{"d_model": 192, "positions": "rope", "steps": 9571}
Each number is 200 + 20 x the weight over its row's rms, rounded and kept within 0 to 999. Layers, rows and columns count from 0. The size before them is the row's rms in percent of the matrix's.

# q: layer 2 attention query, 192x192, rms 0.114, rows 74-95, columns 144-191
# k: layer 2 attention key, 192x192, rms 0.115, rows 74-95, columns 144-191
# v: layer 2 attention value, 192x192, rms 0.0876, rows 64-73, columns 144-191
# o: layer 2 attention output (transposed), 192x192, rms 0.0835, rows 64-73, columns 144-191
q74,108,223,206,220,240,222,207,195,186,193,176,247,204,213,179,225,186,196,197,223,196,169,206,155,213,219,204,199,131,207,204,189,196,168,199,188,224,185,204,232,201,179,202,202,180,198,183,191,206
k74,108,220,200,211,186,214,200,239,196,218,223,206,190,211,238,188,211,200,205,139,183,175,195,187,199,202,213,193,229,203,195,169,237,222,172,205,197,208,226,189,248,198,178,204,186,192,197,190,181
q75,108,238,173,221,194,179,191,185,217,228,169,206,218,185,202,195,218,200,196,220,221,202,190,214,193,152,175,202,145,166,210,191,164,167,212,200,220,210,175,183,237,185,190,183,186,205,201,196,204
k75,110,226,198,211,208,169,210,176,166,211,197,195,167,184,231,190,176,183,184,176,179,196,186,237,189,250,208,179,210,209,222,199,224,211,193,215,189,211,204,236,187,189,241,209,172,227,208,162,168
q76,119,183,199,230,209,200,229,194,177,187,218,203,176,200,176,200,147,222,204,221,212,183,198,165,205,157,190,178,203,177,147,209,210,193,190,163,180,176,182,181,233,169,218,238,203,218,223,240,221
k76,099,186,201,193,200,186,220,253,162,198,196,222,203,215,235,188,212,217,203,152,168,241,186,221,219,194,203,235,248,203,232,196,197,192,194,187,204,192,197,213,150,202,235,194,183,173,197,202,240
q77,104,217,195,164,169,199,177,215,209,208,204,197,222,181,200,185,213,178,184,191,214,230,213,213,197,206,186,207,183,230,239,168,191,181,210,235,245,212,213,207,161,221,203,154,197,204,180,189,204
k77,103,202,212,190,214,217,167,176,249,216,187,207,214,174,189,228,212,189,190,207,211,195,205,164,193,227,218,196,198,179,184,183,197,191,225,234,189,184,193,141,207,168,181,176,226,202,194,161,172
q78,098,217,190,169,174,184,191,222,236,193,191,186,200,205,182,178,194,173,193,201,229,205,200,217,194,200,184,205,200,214,224,165,183,162,203,249,216,238,177,197,166,208,200,172,166,196,176,186,208
k78,115,206,208,192,212,227,180,162,220,222,193,211,178,164,200,239,200,183,223,192,197,188,222,208,197,234,204,182,226,167,194,194,194,199,204,199,174,200,178,148,218,194,180,198,197,204,185,142,175
q79,104,197,208,231,221,196,232,184,189,187,197,188,179,218,209,206,169,199,206,223,207,198,180,195,215,217,202,184,208,182,205,222,212,187,194,179,163,179,183,208,226,190,222,232,200,202,237,204,178
k79,080,182,222,205,208,208,210,229,160,202,195,197,185,210,218,167,186,192,206,194,191,191,182,203,186,145,183,209,193,185,223,232,240,188,168,166,189,222,212,239,200,219,190,202,197,196,178,236,208
q80,102,207,213,213,222,214,216,187,179,171,203,204,204,200,200,184,198,204,189,215,183,203,187,170,200,189,209,195,199,220,171,226,198,215,198,188,168,160,199,174,235,151,205,239,197,217,219,212,185
k80,114,184,184,216,181,184,227,243,159,192,190,203,205,218,238,168,182,220,224,230,211,188,198,190,204,184,194,191,207,223,198,213,221,207,175,152,196,213,213,240,193,227,213,203,182,181,183,243,212
q81,106,180,189,196,186,211,174,235,204,182,198,209,215,199,181,210,179,180,199,191,196,181,218,214,194,205,207,208,215,211,181,174,195,203,204,215,226,209,230,183,183,189,203,175,203,189,184,178,211
k81,069,210,200,218,161,176,220,212,199,228,190,180,246,203,171,207,233,184,187,208,237,188,252,216,247,198,187,179,188,226,196,207,189,193,202,170,233,197,194,209,213,180,205,226,180,206,180,197,174
q82,158,185,231,217,225,203,214,186,181,199,198,200,159,212,241,160,200,215,178,203,188,191,168,198,207,197,197,196,195,196,223,243,208,213,215,153,198,210,202,205,232,201,202,221,189,198,221,205,213
k82,071,194,209,210,180,190,171,208,180,219,219,198,230,220,233,198,202,219,216,211,184,187,163,204,192,208,174,210,206,201,195,209,197,198,184,210,188,233,200,199,179,196,174,192,216,211,212,218,239
q83,107,179,224,215,166,187,214,202,218,220,188,238,182,217,193,186,176,180,195,210,246,157,172,223,233,196,179,212,190,172,193,199,243,194,196,208,190,206,196,193,235,169,201,215,202,187,188,187,197
k83,109,172,201,197,181,143,181,187,225,224,184,177,190,228,194,197,220,179,188,211,214,210,239,199,198,186,181,200,184,215,201,194,211,209,187,222,228,180,202,196,222,191,238,180,215,224,197,190,192
q84,107,222,163,173,204,208,207,208,201,184,181,184,212,195,213,233,176,227,206,199,170,228,195,205,198,198,215,173,180,211,215,181,206,195,225,206,199,144,217,217,180,213,199,216,174,241,169,178,202
k84,102,225,197,209,218,215,189,207,205,246,227,205,220,186,189,195,205,228,222,198,190,191,185,196,201,232,222,197,240,176,191,209,208,215,210,178,208,189,170,189,186,210,183,188,226,221,178,211,178
q85,113,194,184,219,200,159,194,231,179,188,196,214,214,198,217,224,204,180,211,188,200,199,209,206,201,199,206,238,220,179,201,203,183,219,194,218,193,213,201,200,182,189,214,206,213,190,192,175,206
k85,111,190,184,169,201,199,169,199,214,193,187,209,208,195,166,204,190,190,170,189,203,209,176,198,159,215,176,203,179,178,189,198,181,229,244,223,192,204,178,195,156,199,200,211,204,197,217,216,217
q86,105,147,198,241,234,181,193,196,182,220,191,231,199,218,212,226,201,168,187,236,211,207,207,228,157,219,185,222,173,201,195,221,216,209,183,224,193,202,180,179,218,208,209,192,182,193,208,183,208
k86,106,191,206,218,190,187,206,187,211,185,200,194,197,205,177,178,204,186,197,177,192,211,227,191,202,171,206,223,212,232,221,218,179,212,197,203,187,193,194,167,191,223,197,178,224,209,220,181,213
q87,115,175,193,220,206,167,190,198,204,190,175,206,191,197,162,163,171,168,183,199,208,189,177,200,205,188,195,171,181,196,174,210,190,161,209,207,203,193,203,180,199,221,209,200,205,192,200,193,188
k87,112,203,192,169,215,198,215,176,213,215,186,168,164,210,207,218,224,192,230,215,180,206,184,223,196,182,199,217,158,191,193,213,186,168,202,192,187,168,177,197,215,199,196,182,219,197,222,193,190
q88,112,212,203,173,188,216,206,182,179,202,223,177,231,183,242,186,218,230,184,139,171,239,209,194,205,186,207,201,217,193,190,205,172,202,189,180,205,221,189,188,168,228,195,190,210,191,215,225,202
k88,108,193,200,201,232,233,194,207,196,188,209,213,213,198,228,206,185,202,204,197,171,226,183,210,195,222,195,205,203,201,189,211,180,203,220,238,217,233,238,185,176,189,204,189,178,179,199,162,207
q89,112,194,184,189,175,184,196,198,195,200,157,216,171,223,182,192,201,178,174,187,159,195,181,221,180,225,226,182,178,215,208,214,172,204,223,212,199,179,206,187,194,180,186,206,167,178,200,217,198
k89,110,214,203,216,206,170,192,197,196,199,184,192,160,177,181,195,196,237,209,203,181,198,189,192,174,220,214,231,198,185,205,183,162,244,214,165,166,191,172,217,179,204,155,200,216,208,222,233,195
q90,108,173,263,217,233,213,223,217,220,229,201,194,173,221,209,214,204,165,265,192,217,228,185,201,226,203,173,209,200,174,205,227,196,239,212,212,176,210,203,183,239,189,196,208,227,214,186,192,224
k90,106,167,225,192,209,195,188,183,211,197,214,241,209,212,174,188,219,204,197,205,219,183,170,174,174,176,189,124,159,205,187,220,210,173,231,236,233,182,220,198,217,184,208,197,208,171,202,224,210
q91,111,177,209,179,195,169,198,233,209,223,201,214,221,210,192,196,239,174,206,219,231,214,192,190,240,218,204,225,193,205,142,210,223,198,190,198,184,196,198,184,223,206,168,220,232,213,156,188,197
k91,109,188,199,158,190,230,209,192,202,196,194,252,192,185,173,191,197,215,182,196,213,192,196,220,195,189,165,179,203,163,205,174,193,208,225,198,198,166,212,196,241,212,212,217,197,210,218,191,221
q92,102,199,226,207,198,220,203,211,176,197,214,198,194,177,169,207,181,203,194,200,180,218,222,207,210,217,222,199,181,188,179,218,179,199,186,193,256,209,186,176,198,213,227,189,241,198,186,196,200
k92,102,173,205,177,188,203,213,193,219,155,223,183,217,230,164,198,190,229,202,190,184,206,204,179,200,189,181,220,185,204,184,175,206,180,227,186,211,194,222,213,201,197,160,208,206,202,240,220,200
q93,105,191,168,251,195,189,179,164,163,185,205,243,177,216,198,211,210,187,189,196,210,183,205,182,172,238,181,229,177,212,217,207,211,182,213,207,234,221,211,237,190,192,190,216,221,178,237,164,202
k93,105,220,167,187,176,184,213,214,191,207,180,176,168,249,201,189,237,165,199,180,180,190,210,206,181,167,204,225,202,194,186,196,177,191,182,225,195,198,218,181,174,185,169,193,243,182,210,194,206
q94,099,201,191,220,197,174,216,165,189,202,205,216,227,216,242,180,214,198,194,147,242,200,190,196,206,194,229,189,249,188,199,197,205,186,192,233,191,245,191,223,202,201,225,198,197,191,213,224,203
k94,097,173,208,229,182,205,212,197,205,190,179,185,189,206,236,248,206,148,197,200,205,212,193,208,195,206,231,203,196,214,172,217,190,222,176,195,224,208,212,177,186,190,227,196,196,202,190,168,217
q95,113,181,226,208,185,175,215,206,196,199,178,198,190,210,186,159,213,211,183,181,215,213,219,220,205,183,198,175,178,239,207,223,191,186,213,222,205,209,226,233,165,241,164,207,212,204,200,185,222
k95,109,208,179,189,166,265,199,182,178,198,212,222,203,208,211,201,211,190,222,205,182,220,185,190,204,223,152,199,227,173,205,215,184,223,188,208,198,207,184,158,202,193,185,204,239,212,195,196,201
v64,108,227,213,220,222,167,221,169,183,177,186,173,178,176,180,175,206,209,179,207,180,212,205,242,195,199,195,148,211,221,194,216,200,231,191,208,181,174,201,213,254,190,214,218,232,192,217,198,178
o64,110,191,229,150,214,170,159,193,211,233,198,169,228,179,189,186,206,220,229,188,196,197,198,180,210,210,218,250,191,188,176,181,208,152,157,182,199,188,193,210,217,221,195,206,210,221,234,193,189
v65,117,218,192,145,219,168,191,168,209,244,203,246,193,220,227,200,173,172,206,202,204,171,216,184,235,203,183,211,189,182,201,187,209,184,211,191,223,217,171,213,203,214,185,214,162,174,229,191,184
o65,113,216,198,215,201,217,229,189,230,214,175,174,203,172,198,190,192,183,166,207,205,198,152,215,197,201,179,183,187,209,189,224,202,212,197,190,189,193,235,166,223,259,205,168,191,197,160,172,193
v66,117,198,194,225,170,212,218,211,196,181,209,202,210,170,180,206,216,216,175,201,217,212,196,222,192,186,211,185,198,190,157,184,209,192,221,207,229,179,203,253,171,201,184,176,192,158,195,204,179
o66,115,226,182,158,188,214,208,187,208,196,215,216,202,199,197,232,189,230,230,212,200,171,236,186,192,197,217,226,195,176,214,195,201,179,168,201,226,211,177,219,169,174,213,212,214,193,173,227,179
v67,113,227,224,202,213,196,226,176,224,237,178,198,160,176,206,210,223,210,184,199,171,197,221,221,213,225,181,203,187,234,222,179,200,217,166,208,171,183,207,192,175,187,187,177,198,208,183,213,203
o67,112,201,210,188,163,227,230,190,211,201,229,188,217,197,201,207,223,208,218,209,207,215,185,201,224,202,230,197,186,177,230,203,177,204,229,212,198,218,214,210,203,226,190,177,198,209,181,217,158
v68,125,226,215,250,214,197,213,172,209,217,212,200,168,172,210,187,185,165,175,214,185,190,204,222,189,189,205,200,177,146,214,191,252,213,181,196,182,214,181,196,235,204,173,225,175,219,203,182,199
o68,123,181,202,163,251,198,210,199,210,152,191,187,184,192,227,225,208,225,210,211,221,196,203,210,213,228,185,208,193,203,182,232,211,170,208,209,185,229,248,241,214,225,189,184,237,206,174,208,192
v69,116,210,201,227,187,210,206,200,181,202,185,184,189,206,184,139,210,228,193,231,170,185,213,240,201,161,182,189,177,183,187,225,185,220,212,209,214,211,184,193,203,222,232,174,222,154,238,188,183
o69,113,188,217,176,146,183,174,203,220,200,193,157,190,194,194,201,198,192,223,172,163,225,193,223,219,193,243,215,195,203,197,179,199,192,176,205,217,213,179,215,196,216,218,202,205,223,175,204,207
v70,111,220,217,182,181,204,180,158,199,259,181,207,207,205,210,176,222,177,178,191,227,220,233,200,167,228,224,194,170,181,196,183,188,194,191,221,199,218,181,184,226,194,196,207,202,185,170,203,195
o70,106,210,216,185,207,168,244,210,203,171,184,204,224,195,229,215,184,177,214,209,206,183,221,224,227,206,202,225,221,195,208,204,177,200,205,233,176,179,181,155,180,195,199,177,195,210,181,165,223
v71,109,179,184,206,183,215,192,197,219,180,171,236,213,173,210,236,160,220,235,175,232,213,215,206,228,237,227,202,212,208,193,189,214,207,180,198,202,182,226,196,185,188,202,224,188,230,210,209,198
o71,109,236,170,205,213,186,200,181,183,200,241,247,199,224,215,222,218,197,195,191,233,166,182,201,205,214,180,189,193,195,168,220,175,226,219,205,175,199,210,215,209,186,194,213,226,189,222,177,212
v72,124,193,203,210,167,193,178,194,217,182,208,192,193,210,196,217,187,194,249,197,195,202,187,211,215,230,192,182,187,157,216,191,231,242,222,185,208,202,176,168,239,199,214,215,201,218,226,171,244
o72,115,187,179,221,209,199,197,209,152,204,207,243,181,191,201,183,198,221,143,182,197,216,181,232,198,225,177,177,176,213,186,226,154,233,217,188,178,230,208,195,193,174,186,212,205,203,212,202,205
v73,124,205,215,166,232,224,185,159,197,207,229,153,179,203,185,196,224,209,172,196,166,213,230,191,205,196,205,196,211,212,199,208,191,206,199,197,178,202,175,203,148,217,227,199,199,187,182,221,208
o73,120,201,190,204,194,171,182,176,230,222,165,184,189,210,180,205,183,206,217,203,192,201,202,205,192,208,210,190,185,206,192,206,203,227,203,222,208,172,172,166,216,202,196,227,166,196,160,197,230